Part of a small language model's weights.
Size: 14 layers, width 192, vocabulary 6801, 8.88M parameters.
Each number is 200 + 20 x the weight over its row's rms, rounded and kept within 0 to 999. Layers, rows and columns count from 0. The size before them is the row's rms in percent of the matrix's.

# gate: layer 11 MLP gate, 512x192, rms 0.076, rows 168-184, columns 64-127
# up: layer 11 MLP up, 512x192, rms 0.0747, rows 168-183, columns 64-127
# down: layer 11 MLP down (transposed), 512x192, rms 0.073, rows 168-183, columns 64-127
gate168,102,180,198,189,202,204,199,177,199,216,182,223,195,207,230,204,150,205,220,213,226,219,195,157,184,209,204,207,212,170,181,161,226,219,205,181,211,187,197,186,181,210,218,211,195,216,200,171,211,219,211,222,183,169,188,164,206,191,201,198,242,242,228,187,218
up168,104,176,198,185,187,195,224,163,228,215,222,166,193,215,205,228,217,223,178,216,197,179,183,220,198,202,191,189,183,183,176,193,188,175,186,221,166,186,221,204,179,227,194,200,188,200,204,202,210,207,248,195,190,168,188,186,203,215,215,220,242,181,163,215,212
down168,103,172,223,172,189,180,232,175,232,183,196,161,199,225,193,222,202,199,199,176,210,184,195,224,196,196,197,208,180,184,196,216,203,172,207,200,184,199,211,162,236,203,179,206,196,189,218,233,221,215,192,208,193,193,223,209,207,170,184,202,192,227,185,194,184
gate169,097,201,165,198,240,198,187,180,206,194,222,208,188,212,229,236,192,219,193,178,229,178,188,179,248,212,166,199,200,186,197,213,183,208,176,236,213,204,206,184,190,208,196,207,205,196,195,164,222,192,185,206,228,216,200,174,175,207,242,188,218,228,223,195,238
up169,093,200,213,225,213,209,200,202,206,192,216,204,179,156,206,185,167,197,210,230,201,195,205,173,187,185,211,195,196,198,217,193,203,206,235,191,207,207,185,201,256,179,252,191,192,184,188,176,205,210,165,200,169,215,149,204,201,136,193,205,194,197,212,198,173
down169,096,213,182,198,223,187,243,179,217,178,192,178,193,160,220,212,128,227,209,204,212,221,192,223,240,232,171,205,173,186,201,170,187,211,205,187,217,179,190,176,199,183,168,189,176,192,216,226,224,238,241,209,200,195,185,192,203,208,213,167,221,220,205,193,241
gate170,101,199,207,200,178,194,195,190,223,225,207,218,183,170,206,165,177,188,212,222,158,190,164,200,204,205,160,205,206,227,209,195,207,199,216,198,168,228,216,200,222,215,194,193,223,184,177,159,225,210,178,176,173,207,189,183,208,199,202,212,193,216,239,221,191
up170,102,210,187,205,210,207,154,188,178,163,165,201,193,166,194,198,194,169,153,210,181,235,198,204,216,181,161,198,205,176,206,210,177,199,195,196,239,207,180,216,228,234,220,191,186,172,192,157,185,231,187,174,185,208,204,199,232,182,204,192,213,217,211,189,210
down170,101,192,187,193,201,179,217,210,187,222,216,175,211,213,203,187,248,227,216,197,237,190,214,152,224,234,173,188,187,196,178,156,188,187,226,226,212,219,168,205,230,188,172,192,232,218,188,198,230,200,191,206,190,164,202,192,187,217,254,167,184,172,170,211,218
gate171,096,227,225,235,175,187,188,234,204,188,224,215,216,215,191,221,178,205,213,188,198,212,204,179,219,187,183,198,208,203,210,217,204,217,189,175,211,198,180,180,188,211,184,197,168,199,210,189,224,203,207,234,217,223,208,206,208,221,221,178,202,210,234,228,202
up171,096,165,221,231,198,240,199,207,230,197,192,203,196,191,196,229,205,207,211,190,168,186,182,194,212,227,218,159,181,223,237,199,199,192,191,188,182,201,210,196,182,163,159,203,179,198,171,222,202,196,217,184,201,200,207,198,199,176,217,181,228,207,169,183,245
down171,098,194,232,206,187,173,224,182,200,188,225,169,169,175,199,205,215,204,194,218,208,204,204,195,217,169,169,222,217,207,183,196,189,206,169,213,202,192,195,228,205,218,185,220,154,192,175,220,172,215,192,201,224,201,193,165,190,215,159,182,233,212,212,210,160
gate172,105,189,178,179,206,198,166,180,194,173,222,206,220,228,217,154,194,181,185,175,188,207,216,191,176,194,211,202,201,214,192,171,184,191,185,222,235,174,181,185,202,199,162,210,213,237,189,170,189,207,203,178,166,234,177,172,196,162,213,214,201,201,209,214,184
up172,102,166,185,228,151,217,196,170,203,165,164,189,212,225,202,189,193,209,196,215,225,242,180,177,198,180,173,224,167,203,210,172,194,204,189,210,182,171,218,200,216,186,199,194,210,194,189,193,192,194,203,151,176,207,169,217,194,202,227,206,216,205,189,224,234
down172,104,191,191,173,195,183,224,182,190,211,190,183,163,213,181,197,270,200,176,234,165,183,173,188,219,220,206,146,196,190,198,183,214,207,175,206,186,208,190,184,212,209,186,230,189,228,219,242,223,203,189,186,216,198,224,215,186,229,182,196,245,217,190,175,180
gate173,093,211,174,186,186,234,199,184,200,221,201,182,214,177,214,207,196,192,188,202,221,205,190,207,217,201,243,217,172,188,190,181,216,217,216,171,190,215,188,172,261,176,219,183,193,200,216,188,186,157,221,209,190,220,205,207,185,220,197,212,192,193,169,199,218
up173,098,219,200,208,225,222,212,191,212,163,212,201,195,197,232,196,198,213,182,184,168,238,248,230,205,189,210,237,200,195,201,212,191,231,205,217,177,190,199,222,213,192,218,194,214,171,214,184,216,229,219,208,217,221,193,191,187,195,193,207,153,206,192,173,184
down173,097,198,199,179,191,211,210,211,181,183,191,192,211,212,199,207,209,187,184,217,238,188,209,180,176,179,187,187,194,167,208,177,243,227,152,219,218,221,187,205,199,226,162,213,176,176,226,215,233,190,189,206,179,173,233,214,190,213,164,216,194,181,169,216,235
gate174,098,191,206,203,154,204,247,186,197,217,179,215,187,167,222,197,204,210,245,180,182,231,189,192,198,207,199,171,187,181,202,226,238,219,194,177,195,214,184,189,201,217,205,215,200,181,186,193,189,194,206,186,233,227,180,209,196,206,233,206,226,243,206,178,197
up174,098,211,199,216,178,236,218,175,208,170,211,211,215,168,229,193,197,191,188,170,222,159,219,180,243,178,180,195,182,170,215,220,204,228,202,242,224,216,159,222,191,210,170,198,187,192,206,203,217,168,178,180,178,203,176,194,210,209,215,240,213,192,224,192,172
down174,098,186,235,197,175,188,247,173,155,251,207,201,177,175,203,189,177,211,231,223,182,191,172,190,197,159,216,194,199,199,197,191,175,216,193,195,203,218,205,141,181,214,190,202,178,194,195,236,194,191,241,170,200,179,213,226,208,207,234,181,228,204,190,210,211
gate175,102,227,217,211,174,184,213,214,195,174,242,191,219,163,218,211,206,202,182,211,216,218,203,200,219,213,182,213,193,189,197,179,212,221,230,205,185,175,174,199,193,206,189,196,246,228,201,200,194,202,165,215,174,218,204,225,217,206,233,219,199,186,209,228,195
up175,099,186,196,196,197,187,207,231,181,187,202,234,178,206,224,210,177,191,175,203,181,198,178,191,229,163,205,191,177,213,202,230,234,212,192,185,220,190,166,193,192,169,208,205,211,217,210,166,194,220,224,185,178,202,179,228,157,201,175,243,195,187,179,213,151
down175,101,204,200,196,242,234,184,237,174,225,204,191,201,188,169,202,209,163,191,224,194,191,206,191,169,224,178,209,209,189,184,183,204,193,194,219,199,186,206,191,191,200,186,164,185,198,225,214,206,159,214,216,224,202,162,192,204,180,253,172,164,184,201,190,190
gate176,097,187,186,206,204,212,213,201,202,219,196,220,227,228,189,190,175,184,211,155,188,168,202,202,207,223,158,240,206,223,190,186,197,203,224,191,195,172,213,174,195,168,178,208,187,179,201,212,177,229,186,161,227,186,182,222,221,178,236,196,218,204,214,200,212
up176,096,197,178,229,204,220,223,216,257,201,192,218,216,196,227,169,186,207,245,213,174,166,180,229,219,227,172,212,186,160,167,194,233,204,197,171,194,198,184,195,195,167,230,197,251,184,191,195,226,217,203,183,208,189,180,187,202,233,198,200,204,197,212,191,191
down176,096,211,214,221,173,179,251,228,221,196,181,208,207,256,208,170,253,178,225,173,216,216,208,174,206,241,181,231,202,210,216,214,183,211,241,217,209,199,208,184,228,196,199,209,205,172,209,232,184,189,225,203,238,199,218,225,176,201,215,207,204,150,192,198,190
gate177,095,160,170,184,188,188,221,138,168,226,176,211,216,204,215,180,210,224,202,206,194,213,189,192,217,196,201,207,196,204,225,171,189,180,233,166,178,224,180,198,193,190,165,225,231,187,212,171,212,203,231,218,206,222,169,210,186,196,212,172,238,216,204,195,199
up177,097,182,252,190,208,224,187,205,201,197,212,169,222,212,231,198,198,200,200,220,206,212,187,181,201,193,182,198,199,203,214,209,180,212,232,214,222,201,222,204,177,246,196,227,202,212,198,201,174,205,196,165,187,245,234,179,224,178,211,206,195,194,198,221,190
down177,099,189,191,197,212,187,199,199,174,190,193,205,240,200,217,170,193,193,178,209,221,211,201,190,199,199,218,192,217,199,216,192,225,185,220,206,186,211,204,220,217,208,216,207,207,177,192,189,185,195,256,211,176,197,230,225,182,213,312,192,190,182,150,176,175
gate178,096,205,226,193,205,218,186,189,205,263,205,203,186,234,234,180,188,187,219,199,205,222,196,217,245,201,218,182,198,228,180,225,204,196,171,201,212,219,213,155,199,219,233,152,202,188,206,185,231,183,188,193,194,172,174,181,195,175,197,212,208,210,193,186,172
up178,101,199,193,169,181,210,202,206,192,223,192,197,225,192,194,179,175,185,195,205,152,245,163,170,220,217,194,219,160,209,200,212,194,206,213,236,184,222,201,177,219,219,164,207,201,191,180,225,203,183,210,205,203,213,177,226,208,173,205,210,210,176,200,216,176
down178,101,197,244,206,169,201,185,197,195,230,196,230,199,191,244,217,186,195,219,175,154,195,226,205,200,240,210,227,210,209,169,228,234,220,190,176,191,214,225,228,212,209,187,196,192,204,213,209,179,214,159,197,201,154,184,223,180,207,127,195,201,230,211,172,212
gate179,100,223,199,205,191,197,190,192,187,179,191,184,184,202,232,202,189,227,202,230,208,210,153,184,194,205,202,239,186,186,198,171,173,242,185,186,206,204,160,215,172,233,198,196,140,185,228,142,207,218,168,195,202,207,215,196,194,207,227,203,199,221,228,187,223
up179,099,207,215,233,223,182,204,223,200,193,167,223,220,196,261,181,185,221,229,219,187,217,245,201,195,195,193,207,178,202,212,213,229,172,219,223,194,176,187,218,157,205,216,209,189,200,190,176,172,207,185,197,218,212,207,178,153,201,168,203,176,205,272,177,203
down179,099,202,195,202,195,219,218,203,186,184,217,196,202,190,165,195,231,215,199,216,197,196,190,199,227,195,178,190,203,213,152,207,206,206,214,197,207,200,227,206,216,196,204,195,197,199,203,227,200,206,234,188,197,202,200,211,217,218,260,195,205,190,184,214,200
gate180,103,229,192,225,242,206,206,223,169,238,213,204,177,196,218,202,145,216,189,202,207,212,205,210,237,207,205,220,218,198,173,176,195,207,179,221,191,218,196,218,219,154,206,178,207,178,170,151,222,229,207,204,187,193,222,204,190,243,202,211,179,176,220,235,202
up180,103,198,181,234,212,211,216,175,218,176,193,226,197,174,182,201,206,193,169,197,198,201,170,207,217,215,205,198,212,215,193,168,184,208,208,177,208,190,203,205,212,195,200,191,181,204,217,195,193,219,176,204,194,204,150,207,187,192,203,235,199,172,213,171,188
down180,100,171,204,157,205,244,187,188,182,179,192,217,211,189,224,231,249,184,170,194,205,213,207,174,186,167,187,223,233,195,198,200,209,200,189,223,219,183,187,206,186,167,188,193,194,195,195,217,158,195,217,213,214,210,209,197,204,163,229,184,208,215,206,221,209
gate181,096,189,203,198,185,192,188,211,197,209,236,188,191,209,198,219,189,186,221,214,172,171,212,174,212,188,193,202,189,189,163,201,221,196,215,190,208,174,215,221,191,203,215,191,248,203,184,178,242,217,180,174,184,205,174,198,199,199,215,182,201,226,210,231,200
up181,094,212,191,170,194,196,196,188,198,217,212,188,207,232,193,180,225,204,189,230,182,222,219,208,196,207,195,211,192,173,189,222,221,171,213,177,221,213,208,197,196,241,196,216,211,197,185,194,249,188,190,229,207,240,187,189,164,196,193,187,238,210,194,228,199
down181,095,218,176,191,199,195,203,239,240,167,171,206,211,200,182,178,197,196,202,225,171,168,149,270,230,194,211,194,224,191,243,211,218,195,198,185,227,194,183,219,221,209,218,183,193,219,194,207,191,188,214,209,222,196,184,195,212,216,193,222,184,167,172,215,237
gate182,097,171,232,209,198,182,201,214,206,204,192,214,187,207,202,216,184,188,230,207,192,176,169,217,187,181,162,203,204,213,195,202,149,254,153,193,211,199,193,199,208,198,185,201,196,188,208,192,188,198,170,222,172,229,168,239,209,212,210,209,208,192,205,189,231
up182,098,209,210,178,169,188,214,201,218,167,194,182,205,185,198,220,213,216,169,212,158,181,213,222,173,200,215,166,228,171,191,196,235,202,181,224,183,210,192,191,205,183,190,189,200,220,198,194,200,204,199,210,198,188,207,190,193,207,195,199,204,233,180,176,218
down182,098,238,184,211,201,185,183,186,205,226,205,177,208,223,197,212,137,179,217,184,200,220,205,206,156,203,229,199,173,186,217,232,248,190,220,178,184,230,224,176,170,219,200,188,202,200,184,203,236,194,185,179,218,167,206,233,223,185,220,208,183,221,195,197,210
gate183,096,247,208,229,192,194,191,182,255,211,228,201,199,185,212,204,197,214,220,187,205,169,193,214,189,177,182,220,186,206,199,214,182,219,206,193,194,216,211,201,221,197,199,186,190,205,188,199,198,186,192,205,180,203,162,170,207,180,192,210,220,199,230,194,208
up183,096,194,183,171,153,210,204,203,218,222,190,164,206,205,218,179,201,202,234,206,197,213,202,226,180,212,213,214,162,226,156,240,179,171,212,195,165,213,236,234,167,179,188,223,202,261,200,204,198,173,215,205,192,186,213,194,207,191,194,178,163,197,209,201,233
down183,099,218,172,193,205,166,198,197,217,183,202,185,202,171,146,215,214,147,181,218,208,204,211,206,227,198,201,184,189,201,178,198,200,213,200,181,229,210,178,200,222,182,196,183,210,170,206,197,196,184,199,184,195,225,190,209,187,197,187,235,200,167,200,200,173
gate184,107,210,199,176,175,207,207,204,202,213,195,222,198,224,182,232,173,183,231,205,199,206,186,218,218,193,168,172,233,214,220,218,204,199,182,235,170,216,192,216,179,220,209,184,224,209,226,184,226,196,235,194,159,217,225,186,200,171,209,198,192,181,211,187,176